From a checkpoint of a small transformer trained on Wikipedia.
Size: width 160, MLP 448 SwiGLU.
Training: a variant of Adam for these matrices, 168M tokens.
Each number is 128 + 24 x the weight over the matrix's rms, rounded and kept within 0 to 255. Layers, rows and columns count from 0. Numbers have three digits each.

# layer 12 MLP up, 448x160, rms 0.0542, rows 351-367, columns 0-159
101100074151159116131149142103170171137123118148168136131132109129095112105124162125135116104141118118134096157119131095143125169107192121122125174138065125062164109182143131099152149150128129119112111085134116115107129178113141138099167137116150157117095139130141152163129162119100115099127126135149115128122127123143146118088117140114154121115165103070162119154125072124171105127096127113144172151087157105109141141099081122102146157099156094116095159083139111125134130144152130
142137103114177143112133129189109110125114075133133119103126146123136158101092126127108135122142137181127117117153129119113112076135146135161137119160117154138135138135105145132094125167150091132094163151145129136126123147126135080126132114124104150132136129121129119138106102120096114151139143110132151136162136105173172127089147102142125127103167159177128137105134102086129121116152141128166114145115158125157061150159124122113129097152160109113078120149132085109115153124135125
119147109141114185136108155124122121119152090109100144147143120149124119115093170114186131109134115155126142090140121148137117145136189131117126163112091105124102115135124108143112133117121147133111097159114127128134137083148138074099124174123065132133153157134128172114121166162103139118174171141165168112105114141113099127131112110146122139112178126148134103107111147142117151145141141109147087127122116112145151092171127085106137093105131142156080118116152139109112131113079153
093131147146128121138088105145140125132148081125082100126125149117084187099132102120114097117140152125150130143118144154112133136152124147123151163184112122110128119147155129137147083129131103142127150151130129088090115186113141136113140107116089126133122078099129144117114148107145090124148142151145155141065107153114109148135107113090148142159133130170127142130129151114062070117149143128127114153099141164102146122093161100123099151122163153136109141071112082091124172108142137
144156107123129161109071109136112081148141093118135144119119163136104142108124084122143112143127143079135144123143140161145183140102098121106125102124137150169138126118144126132134107086134138104104133117113129119128182099106109142122154136132129108136158128172145083113117120106155125107133163167136074120131121118172171131148135146139119129127089122108128141172105123099138108159173106160084110136155135137146144183125133103104122125123100063103173108114114152116149138116159147
147135108130195147081081133164099147091114098162142145129127175117138117115122117130131137093141125119107168130099127184125118130098129156165096123136111118117187133127121129172143122140108122092108145107091144116109096095102162139151161136106106160139137169093101099135143122068171124083115152171153149140140125096167118102190112165098154102142137130119123146139138105124093106170139161135118125116144180112154157121108156145162156136117148101119103142085148073097124137167120106
132137104127122151171112128118153131123137143138077104148136130126146126095139129116094100101132132123080178133095135141139152108145156118124149122096121140138173128135144124135163155109106107163137159103105120146138131110120146181095147125157106136128091106126103125158126134114117122119145110136098130106145092136134121096137123131132120105098169127150131167172139103138099090147140116151144113134150116138140119080121138122106110100141112137118149167109106125135127074136133141
116080143129171158148109144123110104134068143100139099139125128190164131147119122176096139132142109139085106119137126130146114168162127136089150160135105164159147092106122166134095114151137145095092116126086113144101171180140155073155109116158159134100096112122142117114136114148127115146168112145093132159131127175133095122093131114108107108120118118098152089130125096110132147114149123148124159119110173151101129164121135119113094148150078145145126114130105139151132129163098118
101142095121142137150104126127106115117124070106080102088147157111102148077116129086106167107165140154182140130140101148141116164114127147083137151134097087094134163117125140120111133098158131150145128120196135082106133112109118112144124125155113143131097132136123110113174129093135112106129117123156097124156119127103156157146138124108133137152104121135137153100116144125126128087136124093138096098116120113130132124120142137141098128109118165108099125078091182122117090148131100
109129201178138110105132155139111104137102109054120122119115108154141151128141104117112137106118109138104114114120086090143142100107102137105168123098130125185156142117073139120117129133125164143083162106136090140144129135176140160142134174159152172134128118137133123101177136133115060127118095092123120123120133135149083142115083144137128108109197112140137129136131114127101100135110151089102187100150145141121142135104113107118135117130124095148151096147123148133111126111140105
136079141124144116124094152103130059122128127097079109109155120123130090097136138145092148137072104131176135140119094089149115100146168135100121174118136097166147136154158132103143112126143106124098152120147156114099140163140117108145085160106115113116155152127117148128118127095129085117114100141126080132135114134135119080120107177160143150090122137163164120077115136082125135144091094132116128114091104139116123102111158131118135131133141196132137140139113109124111107134138134
111104134119150125088137131141103133125120102117125107161127140131090119134110096114137128101141067140113137147127091090164117148124132121106112164091092076126096143123157098077151113157132168170106151105140147197152099140148119128111144134131160157161104150152094138134145140141172098134129129105142156117133091126146134132102127161158143100144132104135122133116141087123120149155129135110084182119115133110143121114138124115142148117149113109137124151100157110139138147130137142
178106139115164128077105115124121094140111142105139127157112133125103105134156144144152152165145086138116153126128137112167181137137125156107125125086100062139093124140118122070135158108133154110119159146147166137173128137145137106109137135123131131092119149121113191145122128154117122127112140100180176114124120111154133152158152137150118134157113154143105140166142107120145106130154130107108141113107132102117143136107096156146138137102130150152172139107137124132120138098132149
149062169109139090117126133079131114152169140149125121113188152131099127134132085117133156131119136110112156084131134096128177131084131097126124156100114137126129129111130116124103099126110153112171144124117128094150142170120150074150124131125105158135172139125161125183147097138150135120120180104137111110113115140147122122114156100161132151123085129157130140094146178138118121113134132104153140129142158175111096145117128162107173158117150168113155080149067096149175132135121143
130116130132133151132133145148137164133156067088130112136124137115124056140147130119165151119138092133176116162123106111132138123113100122144151110055102124085109139092132181121078099144093131184123161120148134188116116160149135104140096157151172116169125158126126117122191125091140125087095122150132092123123144160108127150137128157132124128136137169116105124122117160141179143158103123134179123144136125107141101148146125135132140133094135132090161110127131111126149131141138128
137115150157097132136122144123109058108137128092129139131141079117072171119155090122102132098126102113142147129171101137130123138098150130116126142129114155125114158106150125099107135138138149176112101112120139104140151194141113105129090183152089177137195140159108152169115090133134098155125101120144095150143122142150122061110107137125097162120128153129141146104104174112146109113138089162133123117111135155101109129098121119097146161129135108127118127131123097150078096123120158
138077135152138092125131175085076132125146124099132167091113151175151124123163115096109155149095123128129180118146154123147084145154136122110122080113146128099147132131130137077121127160119147168165122117076083105087102100153117117129111136151110131149105138159128134156120156099132135134172057171151125123133156099156110152133127145115111175155120140115103104153125137108140129113139170158126138082101121162125150136172109137074136153144135200082112150104123157111134116187075122